Weights of a small transformer language model.
Size: 2 heads of 64 (1 for keys and values), vocabulary 4096.
Architecture: RMSNorm before each block, rotary positions, no biases in attention or MLP, untied embeddings.
Training: a variant of Muon for these matrices, 145M tokens, 4426 steps.
Each number is 128 + 24 x the weight over its row's rms, rounded and kept within 0 to 255. Layers, rows and columns count from 0. The size above them is the row's rms in percent of the matrix's.

# layer 10 MLP up, 448x160, rms 0.181, rows 70-84, columns 0-159
size [ 93  96 102  97  82  96  98 110  92  98  92 104  89  84 103]
[[104 138 124 149 175 156 166 109 140 191  87 116 161 144 126 152 126 128 129 108 149 175 162 148 176 117 122 117 123 144 154 102  87 133 170  97 147 146  93  99 132 147 138 120 169 147  84 100 146 113  84 144 120 144 116 124 131 131 142  96  84 178 139  86 112 139 116 117 142 148 118 183 133 117 110 110 140 112 134 128  96 105 126 122 158 107 129 102 157 105  98 148  94 132 154 121 125 142 140 147 171 120 153 167 151 109  92 119 141 130 159 144 177 100 118 173 126 137 141 104 136 110 100 150 127 160 154 121 112 136  96 155  79  98 136 132 154 131 126 160 144 126 135 103 128 127 133 147 153 138 158 107 133 151 111 155 115 162 160 113]
 [164 103 145  94 149 153  87 168 140 116 156 149  91 131 159 124 125 161 125 121  90 162 150 114 139 140 123 116 113 159 141 139 108  72 155 116 131 127 130 111 104 120 131 146 105 130 135 110 135 150 119 131 130 137 105  95 129 157 108 113 150 140  98 158  88 138  97 145  91 107 130 144 198 137 150 167 100 116 112  81 135 107 118 131  90 116 156 131 114 111 137 121 121 159 145 155 136 123 102 164 115 167 121 132 134 139 154 148 144 117 132  76 178 114  79 143 127  93 132 128 119 145 164 132 142 136  76  68 160 111 159 129  74 141 139 140 145 152 136 137 124 129 119  98 163 160 108 160 141 139 106  92 114 144 178 132 149 126 114 107]
 [113 128  75 125 131 109 116  94 122 154 125 133 162 172 178 108 103 143 128 154 164 111 134 147 158 137 122  70 111  99 114 110  81 178 158 137 110 113 111  92 108 138 148 153 128 131 137 165 103  98  99  90 137 154 120 103  97 140 139  80  99 100 116 128 151 114 136  97 109 139 146 152 115  94 118 133 133 137 150 189 169 115 136 145 113 103  90 142 123 160 122 114  95 139 136 106 119 144 117 171 103 120  88 117 103 134 130 124 137  86  99 117 105  88 132 118 129 133 142  97  96 135 155 131 110 105 149 114 101 119 143 152  89 104  96 144  86  80 108 141 130  75 132 100 116 109 115 114 145 124 106 144 143 154 132 147 133 154 154 105]
 [107 107 157 124 121 102 157 121 112 138 136 144  83 131 149 156 124  81  54 104 174 157 140  55 150 138 101 113 136 119 128 130 146 153 137 145 110 127 139 116 122  64 125 149 145 143 151 126 122 134  79 125  97 166 114  97 151 112 152 139 141 152 107 128 113 170 104 115 104 100 154  98 158 144 139 123 155 152 132 156 112  82 130 158 125 120 109 131 116 134 174 124 133  86 120  89 128 117 117 122 152 115 115 100 175 147 119 108 141 160 127  91 101  95 120  93 145 123 112 158 155 166 155 141 143 112 177 150 158 116 135 110 123 101 150 105 142  96 123 143 108 168 163  97 118 152 105 126 138 152 162 115 128 105 123 142 107 126 130 140]
 [136 123 140 126 121 125 125 163  53 126 158 157 158  91 163 135 119 109 132 125 125 178 164 142 144 146  83 105 103  95 121  94 142 155  87 154 121 134 113 161 123 129 148 117 109 140 103  91 148 114 165 136 176 145 131  79  92  85 124 154 149 109 139 104 109 125  84 132 136 145  98 145 122 110 175 143 112 142  74 153 153 100 170 154 122 105 119 149 108 107 146 150 159 102 149 167 127 110 127 136 113 150 124 152 119 120 134 109 134 172 138 108  77 138 136 132 152 135 116 172 133 142 118 184 101 127 183 122 112 139 154 119 116 120 126 140 124 133 121 104 106 138 133 110 115 150 139 113 143 157  88 122 105 142 139 152 107 147  93 146]
 [131 119 133 144 129 117 121  72 113 136 117 102 110 120 141 157 110 162 109 145 118 113 138 135  94 159 125 120 105 113 136 119 167  83 132 144  89 109 134 160 161 137 105 109 143  99 150 132 155 125  82  80 111 170  85 127 115 169 132 134 145 141 163 117 122 126 132 101 162 152 113  91  86 161 186 141 107 143 176  98 105 126  97 148 104 106  87  98 131 115 127 147 155 130 112 120 135 129 153 136 135  95 127 106 148 145  95 145 112 100 120 152  89 181 133 119 125  79 136 136 119 113 175 110 193 112 130 109 144 108 133 141  89 108 114 129 118 138 131 123  95  82 133 142 186 149 146 121 124  99 121  96 112 118 110 125 125 115 104 102]
 [134 149 108 134 155 137 184 108 134 125 122 133 174 160 137 103 133 184 126 117 114 103 134 130 106 132 143 111 124 105  71 100 148 132 125 122 109 133 138  95 155 114 183 134  92 120 105 129 177 138 116 117 111  97 154  74 112 108 140 110 100 118  93 164 118 125 119 181 163 160 106  63 140 124 114 118 113  84 145 190 142 143 113 155 108 153 108 102 125 109 138 146 134 148 142  81 155 140 122 161 175 151 140 137 143 128 152 142  93 129 159 146 129 118 154 128 121  89 117 143 158 119 152 133  99 149 129  83 135 152 116  88 106 132 143 133 129 162 108 157 135 131  96  73 152 108 111 138 128 153 139 124 113 149 136 101 122 135 113 123]
 [141 121 162 177 106 109  93 124 162 149 145 105 147 119 142 113  95 113 148 161 108 164 125  98 133 131 168 189 131 151 101 168 112 125 125 158 149 123 133 134 131 127  98 128 172 117 110 138 143 135 116 103 134 111 116 119 148 131  86 114 124 104 149  95 145 123 100 138 191 137 149  96 150 142  92  92 117 148 115 128 115 133  94  95 148 119 162 131 139 100 133 134 164 122 130 146  94 144 119 142 112 141 170 118  76 134 114 101 138 131 128 139 112 115 150 127 136 104 165 126  94  91  90 136 147 120 133 128  73 151 134 130 130  66 126 135 102 150 149 154 104 151 120 117 127 115  66  72 125 114 109 150 198 112 137 114 102 147 131 122]
 [100 111 144 148 113 116 157 125 157 154 170  73 133 111 123 164 134 112 106 115 149 162 138 108 114 141 144 122 142 133  82 134 103 116  85  86 114  52 117 137  91 127  98 135 132 128 141 125 164 119 147 178  91 108 121 101 140 105 138 110 127 134 115 137 125 117 122 132 131 151 124 163 144 116 154 156 151 139 136  90 139 107 156 153 147 150 102 116 149  97 133 124 170 147 124 108 104 170 133 120 176 121 129 121 107 155 185 121 138  87 132 129 108 165 137 129 119 125 110  96 107 139 104 120 134  87 158 112 116 140 105 167 109 116 148 141 187 120  87 149 167 138 141 170 116 140 144 191 115 143 102 112 127 171 126 121 153 100 135 141]
 [112 111 120 113 127 100 125 145 131 151 120 159 160 138 134 174 154 129 164 144 111 127 149 120 107 113 102 159 147 136 124 132 109 133 153 129 179 137 116 110 124 116 149 105 124 138 131  98 148 140  98 150 128 151 140 149 146  87 101 144 131  97  97 107 130 105  78 135 115 128 116 144 126 168 112 120 159 136 134  99 105 115  86 157 150 114 117 162 106 112 143 142  68  91 110 116 130 146 116 120 129 125 189 114  90  81  85 119 127 154 168 100 110 154 155 124 147 123 112 167 161 103 150 144 115 128 126 116 113  89 217 137 182 144 123 154 132 135 144 170 112 131 111 113 154  91 119 118 105 118 153 126 162 150 138 106 113 154  79 137]
 [127 113 136 118 132 146 146 145 114  91 128 134 100 125 128 119  87 175 133 123  97 165 139 110 134 147 130 135 122  98 182 128 168 166  95 136 112 138 129 149 121 110 176 173 147 122 125  93  78  83 137 123 116 155 145 127  86 136 133 127 142  71 118 134 160  95 144 110 129 166 131 131 108 161 146 142 109 196 132 135 131 182 130 143 119 140 126 127 104 147 138 136 151 105 149 125 149 147 147 126 157 170 125 133 121 130 139 105 153 123 149 128 124 140 143 109 119  82  85 131 180 127 122 155 106 107 120 140 147 130 174 123  77 200 155 118 134 130 149 107 115 142 144 147 112  75 130 123 127 155 154 126 130 110 130 137 163 107  77 110]
 [121 141 149 122 114 121 170 122 117 131 153 157 151  70 100 136 122 105 148 117 104 145 126 141  82 179 120 130  98 146  50  73  94 127 142 133 184 100 135 125 134 149 109 147 114 109 120  87 140 133  98 115 142 150 101 146 146 106 166 149 101 118 137 164 109 111 102  84 149 158 158 100 100 119 145 126  96 104 159 111 112 150 127 106 160 110 147 146 154 121 156 134 126 163 127 145 156 116 111 142 168 143 132 126 110  98 106 134 115 144 112 164 121 154 142 111 149 150 119 131 139 108 103  95 134 166 150 122 100 149 108  94 116 151 171 132 119 129 141 109 130 160  98 185 124 137 106 144 152 153 100 146  98 133 106 119  89 110 150 103]
 [126 140 126 121 131 129 148  97  94 144 127 126 124 134  84 141 186 132 135 119  90 149 106 130 128 171  94 164 136 134 194 120  96 130 130 164 132 122 122  96 118 152 130 139 142 158 132 125 129 125 138 141 118  83 157  92 117 127  99 141 155  83 128 137 113 143 141 146 111 136 106 120 183 113 109 147 101 140  81 106 125 107 110 132 156 116 110 121  91 102 129 121 111  96 152 147 139 133 157 160 146  83 142  82 123  95 175 148 109 124 102 114 109 102 117 142 112 139 144  64 146 122 134 127 114 134 154 102 114 137  92  86 126 131 134 128 140 149 160  91 105 159 141 117 128 160  91 202 157 175 108 130 148 143 110 131 112 162 156 108]
 [108 197 138 127 112 109 120 102 150 146 133 159 127  79 144  95 145 127 133 162 112 143 114 104 167 127 138  67 128  92 107 163 175  97 116 128 120 183 152 114 140 131 149 133 126 139 137 145 122 131 113 149 127 116  99 137 159 185 137 140 119 150 139 130 145 145 126 153 119 161 122 173 104 177 113  82 161 104 108 142 145 123 173 145 117 107 134 147 148  84 128 147 157 106 150 133 131  80 141 132 138 131  72 138 150 123 128 128 133 130 120 135 157 178 138 107 118 101  84 139 128 124 115 120 118 117 114  92 123 177 165 112 156 124 146 129 162 129 136 112 116  56 146 138 112 107 148 148 147 125 125 133 112 143 114  93 161 127 121  96]
 [126 120 116 154 198 109  74  94 148 123 128 111 140 118 157 139 104 117  91 122 153 107 107 112 128  80 139 135 133 118 113 152 112 149 132  93 106 166 114 145 115 143 111 147 150 127 101 118 101 138 145 142 152 144 149 126 172 109 133 127 131  94 134 143 177 100  96 135 125 121 116  77 148 146 115 130 148 136 148 133 146 142 100 112 171 141 119 126 138 147 133 164 136 114 131 131 129 116 143 100 110 134 113  98 151 169 116 110 154 130 155 138 160 147 127  46 164 137 136 139 121 101 123  93 138 161  99  63 116 105 127  94  88 120  77 141 144 126  72 131 101 159 128  89 108 108 121 104 133 151 152 113 113 123 158 122 126 138 108 182]]
# layer 10 MLP down (transposed), 448x160, rms 0.0637, rows 70-83, columns 0-159
size [108  91 100 102  93  95  92 109  77  97  97 100  83  79]
[[142  84 116 161 118 162 172 149 122 137 134 139 145 144 175 153 159 106  89 123 158 154 150 104 124 132 132 131 147 101 124 108 134 150 168 131  98  94 100 152 185 108  84 116 133 117 125 129 100  97 104 139 126 117  90 136 111 100 111 138 106 124 131  96 133 143 130 109 130 165 124 119 150  75  55 171 141 137 125 128 150 115 111  85 123 127 116  90 135 136 119 123 107 136 149 108 162 119 135 153 145 103 156 136 135  79 114 128 147 178 120  98 116 129 123 113 121 128 150 137 120  98 142 156 106 101 174 112 128 157 143 143 148 148  95 153  94 147  56 117 132  98 138 110 129 145 137 130 124 178  85 150 117 111 136 162 135 124 117  92]
 [146 134 152 144 116 104  94  74 156 110 148 184 153 163 130 140 136 126 151 140 109 139 130 170 145 109 132 124 103 151 149 127 119 137 159 124  89  98 100 136 142  92 120 123 126 120 176 130 147 139 102 155 135  83 111 144 124 115 106 110 132 153 127  74 136 157 148 168  94 131 101 112 119 113 150 132 178 138 119 102 101 112 154 118 120 129  97 121 169 101 147 115 127 120 184 158 127 152  99 117 141 147 170 136 165 182 127 118 154 105 125 154 115 169 140 125 142 153 125 110 126 110 117 119 168 127 109 127 125 126 118 156  90 132 134 133 144 142  84 140 150 157 137 170  92 103 146 101  77  74 135  96 133  95 154 121 133 107 172 142]
 [137 137 141  85 143 167 182 161 123 128 141 108 143 123 134 137 160 121 124 110 138 110 115 122 128 107 110 131 111  96 107  81  86 133 157 134  94 128 150  60  94  97 167  97 132 147 136 135 119  77 120 101 137 130 132 165 121 122  86 136 117 127 139 164 146 135 102 114 139 113 109 108 167 186 134 129 160 139 164 109  99 136 149 131 104 152 132 120 109 136 101 129 112 125  88 130 172 109 139 141 133  97  78 116 103 158  91 153 167 132 156 154 106 152 132 125 137 127  79  75 122 131 180 140 165 134  61 158 125 125 106 114 127 109 133 137 150 167 105  96 132 126 121 131 144 124 126 122 124 136 115 127  98  85 133 124 159 104 134 133]
 [117 156 150 119 161 115 131 168 141 112 151 135 155 128 119 142 151 129 203 102 134 173 120 149 147 144  99  89 143 137 147 121 123 155 101 120 128 110 116 154 104 108 136 172 110 143 109 150 152 174 100 126 132  98 136 148  97 128 115 102 130 126  97 148 134 197 114 158 108 153  83 103 103 121 137 121  92 121 108 113 121 148 160 139 168 150  84 122 116 132 136 121 127 114 122 120 142 117 165 128 136 186 135 117 134 142 156 124 150 155 144 122 144 125 143  84 111 166 104  94 143 101 147 120 124  61 131 156 125 146 168  99 141 134 123 105 147 145 158 173 154 130 149 116 115 118  83 152 142 176 145 149  92 122 120 147 122 106 167 139]
 [111 157 144 132 120 132 101 190  98 125  91 138  88 151  94  87 145  88 148 117 101  93 103 169 116 124 119  88 103 105 146 124 130 136 123 144 125 100 136 143 105 129 157 160 147 151 125 163 153  89 137 169 166  99 130  85 108 107 158 156 112  73 150 117 147 119  93 126 106 156 133  64 125 163 115 132 128 121  94 161 125 126  88 122 150 158 142 139 129 153  80 148 138 142 113 112 101 136 144 123 147 146 152 119 131 133 122 146  82 118 102 158 144 107 152 141 146  96 113 126 132 126 177 140 151 123 113 120 121 130  91 124 139 136 124 169 130  92 131 144 146 138 152 130 134 122  78 125 143 110 116 104 108 124 144 127 115 121  73 183]
 [116  98 134 126  92 149 139 125 108  92 102 127 140  71 132 136 129 110 138 117 137 142 144 113  57 126  81  98 110 116 120 161  99 113 148  88 129 166 128 125  73  99 132  60 133 110 114 156 129 105  79 101 149 112 128 149 139 150 146 115 181 142 137 112  84 130 137 136 167  99 146 129 139 126 153 116 102 146 122 121  55 124 136 111 119 129 114 140 168 118 162 164 125 155 136 179 136 125 126  73 118 118 129 141 144 159 146 144 115 116 143 168 137 121 130  99 124 137 109 121 148 140 160 113 149 141 101 143 130 113 107 138 157 126 128 158 113 115 131 140 158 123 141 144 103 159 137 130 169 108 110 155 130 119 121 159 129  95  88  71]
 [134 113 109  78 138 112 159  65 127 113 127 136 150 118 124 164 143  99 125 146 135 109 148 116 159 129 123 143 162 151 127  95 144  70 118  87 118  93 135 107 143 135 147  99 121 133  73 132 141 105  91 145 150 109 152 118 150 119 101 120 157 116 122 109 100 108 106 145 128 127 115 162 126 163 140 143 107 122 135 149 134 139 107 171 144 126 153 118 154 160  97 139 138 177 137 146  84 129 105 149 133 145 133 151 144 123 101 139 106 141 131 158  91 161 137  80 152 146 137 128 172 106 144 140 113 186 145 181 161 113 134  96 140 138 125 111 140  98 141 184 110 174 129 101 139 131 163 143 119 141 165 123 148 148 153 114  83 113 177 122]
 [117 121 148 121 119 141 190 131 131 127 173  90 125 126 107 130 125 138 128 180 122 157 117  87 133 174 126  71 142 195 114 116 110 121 141 131 129  87 110 123 132 130 158 116  91 140  98 125 106  99 127 131 127 124  99 158 161 137 145 108 150 139 117  95 145  91 138 175 120 130 120 168 127 138 137 191 124  85 132 120 141 129 148 144 122 128 160  91 147 163 146 122 126 120 117 110 140 125 114 108 109 163 171 121 125 140 109 128 165 160 117 112 167 106  98 139 106 159 153  78 111  99 134 147 136 141 157 127 147 161 111 135 130  74  98 135 128 100 148 148 126 137 138 151 170 114 109 122 135 127 128  78 110 162 155  81 111 163 160 130]
 [115 114 163 117 125 159 145 158 142 124  85 128  80 140 125 119 137 156 153 137 174 139 135 122 124 112  75 133 113 124 133 124 161 124 125 130 120 101 118 152  84 137 124 149 136 152 134 161 128 133 154  66 138 132 103 136 166 172 142 124 156 119 118 106 178 135 139 131 118  83 116 115 112 135  89 130  83 138 147 187 159 158 128 132  82 110 116  64 106 102 143 134 109 119 129 150 107 144 179 124 136 125 155 141 161 160 133 102 120 133 110 104 135 132  95 119  99 124 164  97 144 159 115 100 135 169 110 127 149 154  94  89 116  89  85 106 144 132 116 134 135 143 162 143 131 166 122 169 125 145 145 153 124 101 168 120 131 153 131  94]
 [155 116 122 118 144 132 108 137 108 105 141 143 121 117 108 130 159 142  85 135 147 153 132  98  76 116 107 145 115 122  97  91 108 142 174 133 145 145 136 131 114 134 138 127 130 168 132 124 115  98 118 119 126 125 108 127 104 178 157 122 108 121  78 114 150 182  92 106  93 127 120 145 156 117 143 133 125 115 123 132 127 110 185 130 126 147 119  84 132 126 141 128 145 172 110 115 131 140 108 107 147  98 185 121 138 138 135 147 149  83 144 153 108 148 102 136 109  82 103 142  92 111 160 105 148 138 171 106 139 163 115 148 193 147 105 102 112 119 176 144  70 147 148 116 100 115 111 142 150  99 121 167 126 146 126  89 151  94 106 180]
 [135 103 141  94  99 102  98  53  96  94 118 152 156 123 145 126 151 138 161 103 122 121 112 102 107  96 127 125  81 101 102 136 154  92 109 118 135 114 129 157 100 133 130 140 125 122 121 133 158 110  93 124 139 143 122 127 154 120 127 113 158 137 145 140 108  96 103 147 125 154 143 150 145 107 129 125 107 127 155  98 122 116 155 141 176 184 157 115 138 111 134 147 156 126 130 130 120 125 118 138 109  88 113 169 152 103 107 132 120 146 149 112 147 113 190 158  93 222 104 107 160 141 135 126 175 124 143 135 146 115 123 120 160  76 109 123 113 118 145 133  94 183 143 126 107 148 125 104 124 105 105 123  79 119 133 133 170 142 126 133]
 [121  77 183 155 127 117 129  90 141 123 157 114 138 117 131 121 171 124 116 143 117 153 154 103 112 118 104 127  96 138  90 106 116 108 126 141 175 143 138 102 145  98 156 136 130 141 168 106 135 141  96 156 135 119 136 145 135  99  81 138 121 127  65  91 116 166 130 145 158  89 135 132 106 143 109 134 150 137 122 110  95 122  92 105 130 135 122  97 116 113 131 133 111  99 184 126 144 102 123  94 102 159 164 129  70 146  93 129 147 129 154 141 145 160 115 134 154 100 123 120 177 111 142 140 175 146 144 149  99 140 131 154 128 156  94 138 129 120 133 145 149  23 130 113 125 117 119 163 110 157 127 128 119 124 133 132 127 123 127 100]
 [131 148  96  96 118  82 109  86 124 139 126 148 161 115 101 131 139 142 148 200 154 105 121 102 114  98 148 122 139 130 133  62 173 141 122 136 132 131 123 117 157 138 159 142 116 108 105 152 155 127 112 126 104  72 134 136 155 125 133 149  97 102 149  98 135 140 124 156 123 138 147 139 131 109 121 140 118 118 107 164 134 112 102 142 115 151 110 180 111 105 102 154 160 126 109 116 147 147 141 136 138 136 183 144 162 109 104 122 119  96  95 151 119 111 178 160 158 133 131 128 112  76 125 156 130 136 103 158 129 126 126 103 167 128 140 109 151 152 130 165 107 149 115 144 169  61 147 127 123  72 126 105 156 104 162 118 130 146 169 143]
 [112 144 100 123 111 137 112 112 178 119 132 142 145 161 129 122 111 121 142 138  96 121 154  81 130 133 149 154 159 135 128 127 127 137 141 113 127 104 118 106 161 111 152 133 137 120 153 130 109 150 122 159 119 130 129 161 168  84 159  80 146  97 151 141 127 155 157 168  54 116 157 170 153 166 145  83 117 124  64  71 127  78 113 116 133 169 141 161 155 195 140 120 159 132 141 147 143 107 134 134 104 138 129 150 149  96 132 134 159 125 168 143  86 103 193 145 129 158 118 131 111 116  94 138 136 148 138 128 121 131 141 156 131 135 129 122 132 128 141 171 136 159 114 117 125 124 136 150 150 101 156 101 155 132 118 119 153 104 136 105]]
# layer 10 MLP gate, 448x160, rms 0.189, rows 71-84, columns 0-159
size [ 86  94  99  92  98  97 112  86  91  91 100  79  79 100]
[[129 167 136 143 143 119 112 140 110 111 146 162 145 122 130 107 137 116 112 109  84 145 132 104  90 141 124 110 137  79 117 151 125 124 114 144 146 123 119 162 140 138 108 144 149 121 145 124 107 143 110 137 134 117 133  51 147 100 130 112 109 149 152  87 111 115 101  55 153 141 158  91 130 171 161 180 138 141 109 138  92 116 149 139 140 133 114  94  78 117 102 131 111 147 129 121 123 142 195 189 112 146 169 134 123 173 137  91  99  95  94 142 101  89 148 116 126 160 156 163  94  94 123 147 121 106 134 130 108 135 125 124 103 107 112 130 115 137 117 138 128 147 144  97  94 118 149 149 165 129 156 130 166 129 144 178 113 123 136 132]
 [114 146 142 117  92 148 140 103 130 124  97 122 163 137 111 172 134 142 141  88 127 126 126 149 135 126 133 153 106 101 125 125 100  79 125 117 144 122 116 116  91  83 112 156 145 148 129 139 138 108 116  98 110 152 134 119 132 135 128 141 139  97 149 154 101 164 137 107 103 162 148 144 150 130 125 134 126  77 146  92 131 137 126 109  97 189 103  96 146 142 110 160 143 118 100 157 152 150 147 142  87 121  95 132 110 113  94 133 171 157 122 149 167 151  73  98 141 118  85 104 142 111  98 134 108 107  94 124 150 103 105 120 121 111 172 172 100 118 155 151 142  56 132 136  62  98 159 127 145 160 121 141 144 126 162 126 118 134 154 146]
 [126 143 131 114 144 101 154 118 130  94 136 144 139 131 131 120 130 111 136 132 126 139 137  91 148 143 112 130 120 150 118  56 165 153 110 139 124 161 113 100 109 118 133 128 125 129 175 141 148 137 126 167  67 154 118 139 225 149 175 143 102 123 106 130 148 171 134 114 173  65 123 126 121 141  95 121 161 129 135 125 106 126 104 123 152 123 115 131 101 122 137 124 121 115 151 148 135  98 132 133 144 154 123 120 137 157  81 131 121 123 130 127 155 156 133 171 112 107 170 111 122 149 147 131  69  91 137 132 130 106 116 114 131 141 150 141 128 176 112 108  91 135 114 160  86 178 142 164 155 134 113 185 135 161 134 131 154 148 143 151]
 [106 121 145 150 144 121 110 118 139 107 105  91 133 177 155  87  89 167 136 123 136 119 124 148 120  96  96 129 146 152 121 133 129 145  98  82 150 114 122 139 103 114  94 155 117 135 133 143  84 113 133 138 116  48 135 136 129 120 146 122 146 152 106 166 119 145  79 150 145 167 105 137 121 117 137 170 141 140 122 118 109 124 129  91 133  98 125 153 123 154 110 146  92 119  97 107 109 138 111 129 157 133 132 130 104 118  86 165 121 107 149 145 130 119 149 151 108  57 189 113 103 130 159 126 155 137  88 110 158  87 158 116  75 103 138 140 122 129 120 129 169 132 121 143 122 128 153  97 141 119 148 165 101  73 127 143 121 104 111 169]
 [141 155  84 119 170 123 162 114 101 127 148 120 121 124 144 151 106 129 110 117 132 112 147 108 135 111 124 137  74 145  90 146  92 144  99  80 135 129 144 119  91 133 121 137 130  90  97 138 138 122 119 136 137 150 137 120 129 108  99 132 169 127 110 146  69 136 170  86 116  82 133 177 159  76 140 115 119 153 114 124 111 126 150 153 136 143 130 151 122 115 118 137 129 107 137 129 122 111 116 102 113 124 150 214 106 149 114 155 163 158  99 114 118 122 112 126 149 106  97 122 147 125 164 129  83 149 143 114 155 114 150  97 116 125 106 111 108 112  88  87 134 156 154 128 139 139 112 116 142 144 115 173 128  90  52 113  98 107 162 140]
 [100 148 126 150 148 149 114 141 115 109 131 143 111  94 149  77 109 148 115  62 102 125  97 128 141 127 147 131 124 155 122 124 149 144 115 153 112 143  87 155  97 139 108 128  99 133 149 133  83 152 155 138 102  87 139 106 129  97 130 125 143 160 123 103 117 132 113 107 132 126 133 149  67 130  81  92 143 145 119 119 142 129 148 119 121 145 109 124 116 142 126 101 129 134 133 112 147 142 149  94 103  90 172 178  79 112 105 116 122 120 122 103 107 120 124 137 152  77 130 105 141 116 149 122 118 161 164 113  74 137 166 151  78 162 126 133 100 119 112 135 104  96 132 105 163 135 161 114 118  48 144 138 140 147 108 175  84 143 129 128]
 [ 54 130 113 101 127 132 124 144 119 139 135 116 116 154 135 150 131 128 111  96 128 114 140 130 104 121 146 120 103 129 160 126 149 137  74 140 121 122 125 134 129 164 130  97 137  93 166 122 118 110 115 182 147 116 116 115 152 121 153 124 157 124 139 120 143 168 143 117 135 140  96 141 123 133 139  96 190  75 113 130 110 147 168 106 117 113  98  71 122 110  97 179  92 127 134 106 117 110 137 109 112  99 142 125  93 119  87 130  59 142 101 150 138 106  93 141 170 122  97 158  93 109 137 136 104 142 127 152 115  79 155 154 112  93 119 138 106 160 180 151 153 100 132 160  95 151 124  99 117 133 146 126 112 163 119 135 136 166 138 133]
 [157 130 138 158 130 114 130 104 142 155  95  87 123 133 159 133 152 113  95  99  92 162 135 136 192 121 150 135 170 124 129 116 103 105 118 142  75 139 172 116  98 112 104 146 126 120 174 136 159 108 141 142 134 134 125 160 134 159 142 144 133 159 136 134 136 179 140 144 130 181 122 117 108 101 163 159 145 136 153 135 131 130 191 103 150 163 118 131 128 114 140 149  87 175 118 130 116 141 151 156 158 135  88 124 129 119 158 141 103 131 163 117 165 127 119 162 125 128 141 146  92  85  98 101 103 101 141  88 136  99 163 119 150  98 118 101 112 114 150 105 106 131 180 150 124 112 117 122 116 174 118 115 127 180 130 144 142 109 139 154]
 [125 128 116 148 109 157 137 131 156 161 118 125  94 151 104 146 128 133 123  79 143  94 142 147 142 103 156 119 127 140 128  88 113  98  84 118 111 188 112 149 140 149 111 158 113 129 135 124 119 151 172 113 141 108 144 151 104 112 106 121 100 113 144  94 102 106  85 166 117 101 151 149 115 107 138 114 108 138 104 111 123 127 128  93 167 133 129 117 128 127 114 112 109 147 142  91 146 136 148 105 175 132 124 165 138 151 178 158 121 144 123 173 136 107 132 126 158 134 114 143 123  82 154 124 146  82 124 111 119 135 178 132 109  97 132 149 142 149 146 179 124 133 118 108 117 150 145  78 150 124 131 101 167 124 176  70  78 163  75 125]
 [122 161 142 132 161 166 135  97 146 158  83 137  95 114 106 135 119 129 143 127 139 119 133  95 137 103 126 179 159 139 129  91 100 135 159 155 122 158 137 127 125 160 141 124 113  78 142 135 113 131 108 140 103 112 164 107 109  85  84 170 141 119 115 143 113 115 131 138 150 162 133 146 142 189 155 148 159 110 139 166 135 122 124 157 118 155 182 137 162 115 130 126 107 115 102 135 135 172 126 136 105 130 162 106 134 170 134 142 142  87 124 164 113 109 127 165 124  82  89 151 156 106 135  88 128  99 116 118 118  99 158 132  90  89  92 104 114 146 104 116 157 189  88 122 136 120 141 134 105  89 147 126 134  92 109 118 121 121 118 156]
 [153 130  72 115 132 107 137  98 132 116 110 134 156 111 134 120 126  90 129 142  84  89 124 175 129 128 159 145  93  87 146 126 168 145 112 103 117 155 108 151 117  91 162 142 134 128 130 106  90 158 120 135 125 174 116 146 127 102 128 110 116 147 123 107 146  99 125  83 135 132  85 151 137 120 129 136 145 137 117 126 141 109 173 171  75 105 139 109 146 135 149 113 114 144 197 122 137 138 106 157 131 123 135 137 149 114 111 123  89 154 124  88 136 104 113 132 183 130 176 179 116 135 127 132 170 167 103 110 110 130 127 156 170 137 125 166 114 107 134 113 126 200  74 149 108 102 116 150 147 149 112 123 132 138 139 136 130 119 157 124]
 [143  84 123 121 146  70 174 135 142  86 152 148 139 134 160 161 109 109 115 126  97 136 107 177 114  96 153 107  98 148 154 175 184 150 105 108 165 144 133 122 143 153  84 124 160 160 100 101 135 121 114  96 129 138 127 153 115 141 145  92 125 139 111 136 127  83 111  91 152 161 154 144 156  93 137 133 127  90 111 166 144 114 127 133 133 166 154 131  59  99 118 107 137 132 112  86 138 144 115 145 112 134 107  88 112 134 170 106 124 148 165 125 105 114 123 134 137 126 129  82 161 134 117  93 140 110 123 176 144 138 131 100 136 158 144 132 161 131 127 115 147 145 130 160 117 105 114 129 116 105 140 114 161 117 139 153  82  97 126 115]
 [ 91 134 107 124 116 114  83 125 114 180 155 134 105  97 121 109 101 143 157 108 139 164 124 110 111 159 126 101 122 173 108 133 102  97 146 130 120 165 136 144 161  90 116 136 108 136 102 135 116  69 117 122 131 153 110 116 164 142 168 178 117 142 102  65 136 110  87 115 151 167 100 122 101  87 133 131 136 118  91 125 164 183 167 105 119  96 104 111 127 138 102 156  78 131 111 148  92 115 131 118 159 141 121 136 130  89 113 107 157 132 113 134 151 117 134 148 132  83 130 148 135 144 133 153 115 157  99  92 109 111 143 107 118 130 120 153 103 135  87 127 136 114 118 159 101 107 156 103 126 115 160 167 115 144 101 152 145  90 142 136]
 [108  83  91 137  93 137 153 125 118 154 112 130 112 128 127 127 127 129 149  93 142 112  80 154  85 128 125 140 137 152 140 147 131 161 133 158 139 142 134 148 123 123 153 130 145 151 134 160 122 143 140 145 132 139 100 156 135  98 125 123 118 145 143 134 136 137 110 115 125 112  77 134 134 145 107  91 144 141 129 169  91 121 120 153 198 109 118  99 142 146 151  55 166 141 135 112 120 188  93 136 126 142 116  83 150 150 171 140  99 133 113 157 131 131 153 110 106  98 149 155 167 119 102 207 162 122 103 109 129 127 138 152 182 140  81 120 147 115  92  92 124 166 145 127 115  96 158 136 123 137 158 153 145 136 123 110 100 115 126 121]]